Weights of a small transformer language model.
Size: 14 layers, width 192, 6 heads of 32, vocabulary 16384, 9.56M parameters.
Architecture: tied embeddings, normalized queries and keys.
Training: a variant of Muon for these matrices, 217M tokens.
Each number is 200 + 40 x the weight over its row's rms, rounded and kept within 0 to 999. Layers, rows and columns count from 0. The size before them is the row's rms in percent of the matrix's.

# layer 7 attention query, 192x192, rms 0.106, rows 114-127, columns 48-95
099,233,168,232,242,132,215,278,208,176,150,196,119,184,226,212,165,229,257,196,204,219,215,282,229,276,230,202,209,221,217,234,187,153,150,150,162,193,284,172,167,202,108,186,164,228,183,222,182
098,254,249,214,144,242,207,215,158,183,198,199,231,233,243,235,191,202,177,166,164,219,225,186,262,231,232,197,166,214,296,168,221,197,250,200,220,238,140,166,115,164,176,177,163,140,223,133,211
093,212,174,194,217,157,106,222,214,275,166,201,198,227,221,292,210,187,157,227,154,239,217,133,118,143,214,181,159,197,162,229,198,289,201,233,258,177,198,189,182,263,314,182,159,230,188,170,157
093,133,190,205,192,197,163,123,264,185,172,173,255,187,261,227,214,179,162,241,243,133,251,194,249,152,195,108,209,181,206,178,168,259,215,158,297,217,173,189,149,154,208,266,216,219,196,180,220
090,206,215,166,122,179,297,152,303,187,162,136,241,248,197,164,203,114,210,248,228,206,238,155,124,207,271,172,156,227,162,216,171,205,148,138,190,216,250,245,237,173,249,277,202,203,222,105,163
114,216,192,200,121,224,136,167,94,211,234,186,234,139,194,163,116,206,163,185,185,198,202,242,274,256,166,215,210,218,233,256,158,242,204,171,254,198,172,122,149,145,240,229,184,252,250,231,124
096,215,195,132,183,220,164,173,242,170,172,160,205,176,182,237,272,286,170,182,170,191,229,249,201,256,198,204,240,149,234,204,221,176,219,200,174,194,228,239,167,265,227,225,210,193,233,280,224
093,238,187,205,113,252,219,130,204,179,166,252,228,173,217,231,234,259,176,215,202,225,247,154,270,160,133,225,164,226,265,147,240,179,227,233,214,223,169,225,126,248,196,157,311,176,155,162,168
096,150,124,199,182,261,217,186,255,191,195,143,236,254,208,242,144,190,220,217,156,142,279,174,183,225,259,287,219,164,143,228,196,184,248,263,184,155,282,141,178,242,259,208,248,200,190,187,138
080,177,193,155,237,186,265,207,131,145,169,183,263,191,170,146,168,174,183,200,218,220,227,216,177,209,223,174,216,173,168,166,231,262,163,230,217,217,232,265,241,226,208,203,218,207,157,262,233
089,184,200,102,219,154,214,203,279,163,210,151,222,200,213,179,255,181,123,204,204,205,144,228,275,187,139,129,213,267,219,177,192,200,147,182,227,237,200,269,258,189,271,281,209,229,207,203,267
099,195,148,160,193,208,138,232,156,257,212,146,222,177,82,240,191,184,198,182,213,232,258,237,133,225,187,192,187,207,203,146,203,202,155,184,227,160,195,241,178,199,249,213,191,237,199,281,259
092,237,226,173,140,201,271,201,176,191,123,236,139,199,151,231,157,197,233,153,194,153,209,213,202,240,210,167,252,236,214,182,245,231,216,169,214,266,128,155,171,134,155,189,224,229,229,204,175
089,205,209,195,221,215,240,257,188,251,236,217,169,248,245,244,160,161,209,120,126,189,246,256,217,170,165,187,168,286,178,212,202,123,274,165,225,266,157,220,272,216,224,154,198,210,179,205,162
# layer 7 attention key, 192x192, rms 0.107, rows 114-127, columns 48-95
095,250,169,169,261,156,213,216,182,171,187,168,187,225,195,200,241,224,272,181,156,146,169,257,172,218,213,261,210,219,168,216,192,175,174,249,214,206,229,187,188,184,177,164,191,201,218,200,155
104,194,188,178,236,252,163,250,139,208,138,235,220,213,271,181,125,242,135,227,171,212,220,173,248,238,197,210,164,256,232,207,285,206,198,226,205,142,172,146,98,189,170,169,140,165,285,239,195
094,225,172,213,137,132,168,203,147,243,196,194,187,204,232,282,244,149,142,277,158,191,215,195,88,184,196,175,119,231,233,230,220,225,273,200,201,164,182,200,219,195,233,164,194,185,245,236,111
076,22,194,177,102,221,182,234,257,137,183,193,169,187,201,257,244,265,212,194,227,191,283,197,186,120,168,193,187,282,255,185,201,250,187,207,269,258,166,223,137,208,245,243,235,179,124,217,248
100,208,169,213,182,164,247,225,223,236,118,177,259,205,178,162,222,255,197,308,214,222,167,139,189,99,203,170,181,232,143,156,193,235,220,207,162,239,210,264,205,176,198,240,259,215,204,217,234
097,175,227,233,186,280,109,163,119,216,234,205,194,194,164,167,117,226,118,220,228,205,197,223,250,214,149,199,232,224,273,222,196,220,248,186,181,229,146,240,163,219,248,242,209,228,183,179,97
094,173,147,192,188,244,190,144,166,184,214,304,223,158,224,286,250,254,250,221,105,185,211,248,253,176,155,217,195,229,274,211,170,210,195,301,230,179,185,213,256,275,131,221,249,195,150,226,197
080,272,198,162,163,243,224,164,224,224,200,229,192,180,216,246,195,135,120,175,247,219,265,240,176,166,262,222,133,181,216,140,261,178,181,165,223,249,223,262,182,273,100,177,251,189,232,217,220
083,226,235,221,169,284,180,109,211,175,153,201,182,304,143,216,152,229,231,248,234,194,194,199,124,165,269,210,161,142,197,232,253,227,286,229,139,126,272,186,190,166,235,183,218,203,159,153,129
092,193,188,160,197,295,232,223,171,159,133,188,324,192,155,150,238,233,110,167,247,207,207,156,217,246,131,213,162,217,165,170,196,237,217,273,169,191,153,251,275,242,194,261,206,224,263,320,240
086,213,208,124,205,236,249,187,214,163,266,148,191,185,156,163,199,165,205,218,195,249,150,180,189,180,173,194,261,212,227,205,167,299,195,225,187,220,227,222,209,210,277,218,213,229,182,205,231
093,174,172,183,243,126,137,241,197,206,221,151,241,212,174,152,157,141,240,260,243,201,204,177,213,236,163,118,187,225,214,195,187,230,176,227,187,221,310,192,142,267,124,197,250,219,170,251,298
097,234,184,212,150,181,190,233,168,219,196,167,120,169,176,216,208,205,199,228,188,142,203,219,155,148,243,169,257,243,247,173,246,225,239,203,210,251,177,174,166,147,189,164,171,214,172,229,204
089,223,207,150,195,236,292,186,169,172,246,197,259,164,183,249,123,207,219,185,245,164,157,223,194,207,181,190,150,216,206,203,177,163,200,185,190,243,122,205,103,208,221,237,197,189,161,220,221
# layer 7 attention value, 192x192, rms 0.113, rows 96-115, columns 48-95
095,180,126,241,167,282,167,227,189,245,255,119,209,238,271,156,208,148,125,197,172,184,213,243,181,244,195,236,127,184,194,242,215,153,168,248,193,246,217,156,195,205,188,261,184,207,225,242,169
100,184,273,206,151,127,216,226,156,198,131,189,198,223,196,191,208,213,167,162,239,170,176,289,209,190,170,253,144,211,228,170,193,234,176,228,192,206,150,229,187,178,236,122,225,181,222,156,224
106,173,230,200,180,158,225,164,81,217,173,204,220,284,278,207,210,266,177,209,268,160,251,299,213,179,192,133,176,287,217,142,223,224,215,257,122,219,217,197,189,188,169,218,205,236,187,98,205
117,211,221,174,218,228,103,177,145,192,218,178,245,184,214,191,154,129,132,294,165,192,158,159,197,306,206,179,177,211,233,125,150,141,293,218,135,256,208,235,251,179,153,313,177,273,225,169,237
107,219,226,195,168,210,193,197,172,217,169,177,169,228,186,206,198,158,224,239,180,242,153,217,156,218,202,219,189,257,222,182,234,173,239,193,196,143,216,160,185,227,250,73,199,199,219,166,240
099,160,133,219,195,223,183,181,153,174,176,144,202,158,145,207,219,132,137,194,216,185,134,240,237,207,252,176,237,168,109,133,174,240,232,195,215,208,201,241,169,170,218,141,160,192,93,229,217
115,225,166,185,218,210,230,187,243,211,167,217,253,168,198,145,210,199,239,252,168,122,189,220,154,165,227,134,178,257,259,142,176,235,209,221,201,195,237,161,137,220,258,222,176,205,169,230,202
097,215,208,209,176,264,173,143,157,199,201,190,226,228,218,208,178,283,161,173,183,246,136,201,194,169,109,193,227,206,218,208,205,210,295,211,195,165,217,185,204,209,240,201,212,165,161,252,217
100,133,211,233,198,72,262,190,229,233,213,199,154,188,195,159,285,188,204,198,136,229,168,159,233,185,233,135,142,211,195,231,247,226,199,146,244,252,180,173,195,247,211,192,223,206,180,183,218
109,178,191,136,203,181,176,192,244,191,249,169,155,231,216,178,184,184,158,212,163,188,284,189,223,199,143,220,215,263,169,223,177,169,266,202,178,214,250,184,96,286,198,107,247,272,209,226,177
111,236,180,285,210,177,166,226,148,223,155,158,263,239,222,184,127,188,231,127,184,142,294,119,241,215,154,190,169,176,195,180,162,196,231,135,210,91,188,201,208,214,228,213,128,158,221,235,209
098,146,121,214,160,213,246,252,211,191,220,148,232,251,150,249,260,176,181,185,216,212,195,119,269,166,247,189,222,165,133,202,210,277,277,161,183,203,179,225,217,186,297,145,179,261,176,198,186
113,203,224,174,319,230,155,136,228,112,220,238,118,214,215,191,268,136,210,249,169,195,197,231,145,227,215,186,219,179,216,158,170,136,167,214,204,234,224,158,217,168,124,85,173,211,242,216,229
102,212,206,202,176,212,161,128,262,246,194,200,167,218,265,199,241,210,221,156,169,248,271,162,171,233,162,193,263,267,166,234,246,114,232,214,176,148,220,189,245,224,180,108,159,269,216,219,185
086,230,224,230,180,213,213,271,192,201,217,168,241,156,272,221,140,197,272,237,207,215,188,132,258,201,169,150,222,134,192,270,205,167,269,211,188,148,217,188,97,204,190,178,185,224,210,257,238
095,239,217,215,264,192,217,188,242,272,236,228,237,181,277,189,143,201,232,199,162,131,227,136,220,249,208,121,204,200,212,207,203,165,201,177,200,186,196,159,226,269,193,268,180,162,206,227,214
108,162,164,300,213,227,202,182,150,192,295,223,269,151,206,210,161,141,254,211,210,193,193,156,85,196,236,243,143,209,262,214,193,183,230,223,126,225,203,273,292,228,220,191,205,161,220,164,210
101,242,222,245,215,146,197,220,170,238,252,226,176,273,274,176,178,235,194,172,203,239,216,322,210,242,201,162,172,197,282,179,217,219,270,143,182,212,181,233,254,162,148,185,219,120,218,126,256
105,264,194,265,167,138,197,212,153,227,177,221,217,248,114,223,257,236,252,268,198,270,210,197,163,281,239,165,149,255,163,181,223,182,168,210,116,229,197,183,139,204,223,204,212,173,203,164,235
098,256,281,191,172,144,189,121,178,223,147,239,258,254,235,218,243,218,128,150,154,145,191,201,241,225,197,195,183,165,162,188,157,176,213,153,194,124,262,183,198,202,285,226,173,141,186,233,213
# layer 7 attention output (transposed), 192x192, rms 0.168, rows 96-115, columns 48-95
098,238,200,168,170,243,185,262,145,188,201,197,225,94,170,163,214,216,204,222,167,207,121,238,251,177,175,192,277,167,250,177,214,237,79,179,244,183,209,225,274,191,169,186,188,163,224,242,211
098,227,196,246,191,197,166,242,246,260,191,202,157,194,141,274,203,186,232,196,180,202,207,210,175,191,185,180,234,211,152,250,113,127,225,218,251,165,259,185,176,242,216,196,191,204,158,197,165
094,353,243,240,186,224,160,233,171,200,187,182,201,155,213,248,223,166,252,141,192,229,193,217,123,194,149,231,225,271,137,209,214,188,175,203,235,208,205,214,169,227,181,197,165,135,187,189,259
110,251,260,254,137,197,237,200,252,171,145,235,209,178,253,223,204,207,160,149,181,134,243,208,239,169,208,242,150,224,173,167,227,237,173,123,216,202,190,170,211,216,249,171,274,166,223,209,202
108,158,160,207,304,171,234,157,230,226,178,153,155,225,160,201,213,216,222,259,183,175,307,211,192,248,165,177,191,155,210,228,169,265,174,205,217,138,271,229,196,237,170,192,162,160,170,214,168
099,179,194,250,170,216,226,241,293,145,191,228,230,223,206,106,295,187,173,230,254,264,146,185,167,198,253,295,95,133,194,256,178,240,245,261,190,185,240,122,207,248,180,169,272,237,204,215,201
110,199,194,206,249,133,236,227,254,145,237,245,189,124,236,280,147,176,111,135,206,168,114,248,221,204,158,229,208,185,277,225,197,217,218,214,157,203,187,191,195,218,159,128,210,136,161,253,153
097,208,180,277,187,189,204,234,228,237,185,169,255,186,192,204,257,197,256,205,151,205,229,176,210,276,202,244,248,198,180,211,255,158,157,234,180,235,216,184,128,206,197,129,188,198,278,145,199
098,209,221,179,261,230,165,178,177,171,238,236,218,181,232,197,245,276,147,193,192,191,279,145,165,325,178,234,217,224,218,179,103,109,230,276,155,190,187,228,156,146,147,162,260,228,185,122,208
104,244,155,174,268,242,200,179,162,189,199,145,164,184,232,212,262,245,229,261,183,240,228,240,210,230,202,171,227,179,200,240,223,201,179,293,279,222,242,223,228,152,155,144,247,209,142,251,215
107,182,198,177,221,202,208,223,236,234,203,223,210,206,109,168,236,222,197,188,340,208,182,195,183,125,220,216,248,257,220,197,223,202,195,282,188,207,170,190,225,200,205,83,192,288,257,217,185
101,206,199,201,217,183,186,185,239,245,198,206,215,140,174,182,164,159,141,208,216,194,125,188,218,163,181,223,133,185,140,152,208,199,221,109,258,102,172,193,209,198,189,165,223,267,256,194,140
107,263,179,122,124,210,164,178,161,160,192,151,115,232,207,224,222,203,216,247,202,187,297,257,235,148,120,208,228,202,154,228,158,172,266,229,269,216,241,276,174,206,155,243,255,204,121,174,183
098,220,242,238,136,195,172,182,179,217,184,192,176,135,177,169,224,161,146,229,159,208,183,225,167,145,233,163,194,215,187,177,214,228,244,128,231,209,191,184,215,151,157,173,245,152,269,164,239
093,177,183,238,207,183,179,251,181,201,256,195,196,154,212,305,256,231,153,197,179,186,178,276,208,161,205,218,136,363,192,248,221,153,181,214,166,189,209,188,192,217,164,170,180,127,214,204,176
103,81,224,183,140,208,182,278,225,159,164,177,147,195,142,226,233,277,229,181,289,241,167,230,247,183,144,246,241,219,240,189,188,198,184,196,238,176,162,191,237,192,151,185,201,177,198,176,223
109,194,207,160,249,193,226,208,288,178,144,209,144,204,142,146,254,261,149,182,204,196,164,147,223,179,133,170,248,216,211,145,215,273,184,147,174,244,228,263,217,195,198,233,140,220,217,196,268
099,108,274,169,211,188,252,216,135,204,188,142,204,196,178,233,193,128,185,176,208,164,221,165,146,164,130,232,155,232,221,220,228,146,151,228,194,204,175,218,192,246,245,214,259,186,213,139,111
102,181,227,163,191,248,166,200,222,210,231,206,235,188,193,139,193,231,175,207,222,109,183,220,240,199,122,240,258,265,188,230,214,184,171,161,155,130,186,220,252,115,270,194,216,230,203,154,198
104,175,253,239,248,186,190,262,204,208,223,207,122,156,174,155,186,202,199,167,175,167,147,287,224,185,160,216,135,225,191,217,138,227,213,166,183,215,123,185,179,253,159,170,210,206,186,223,139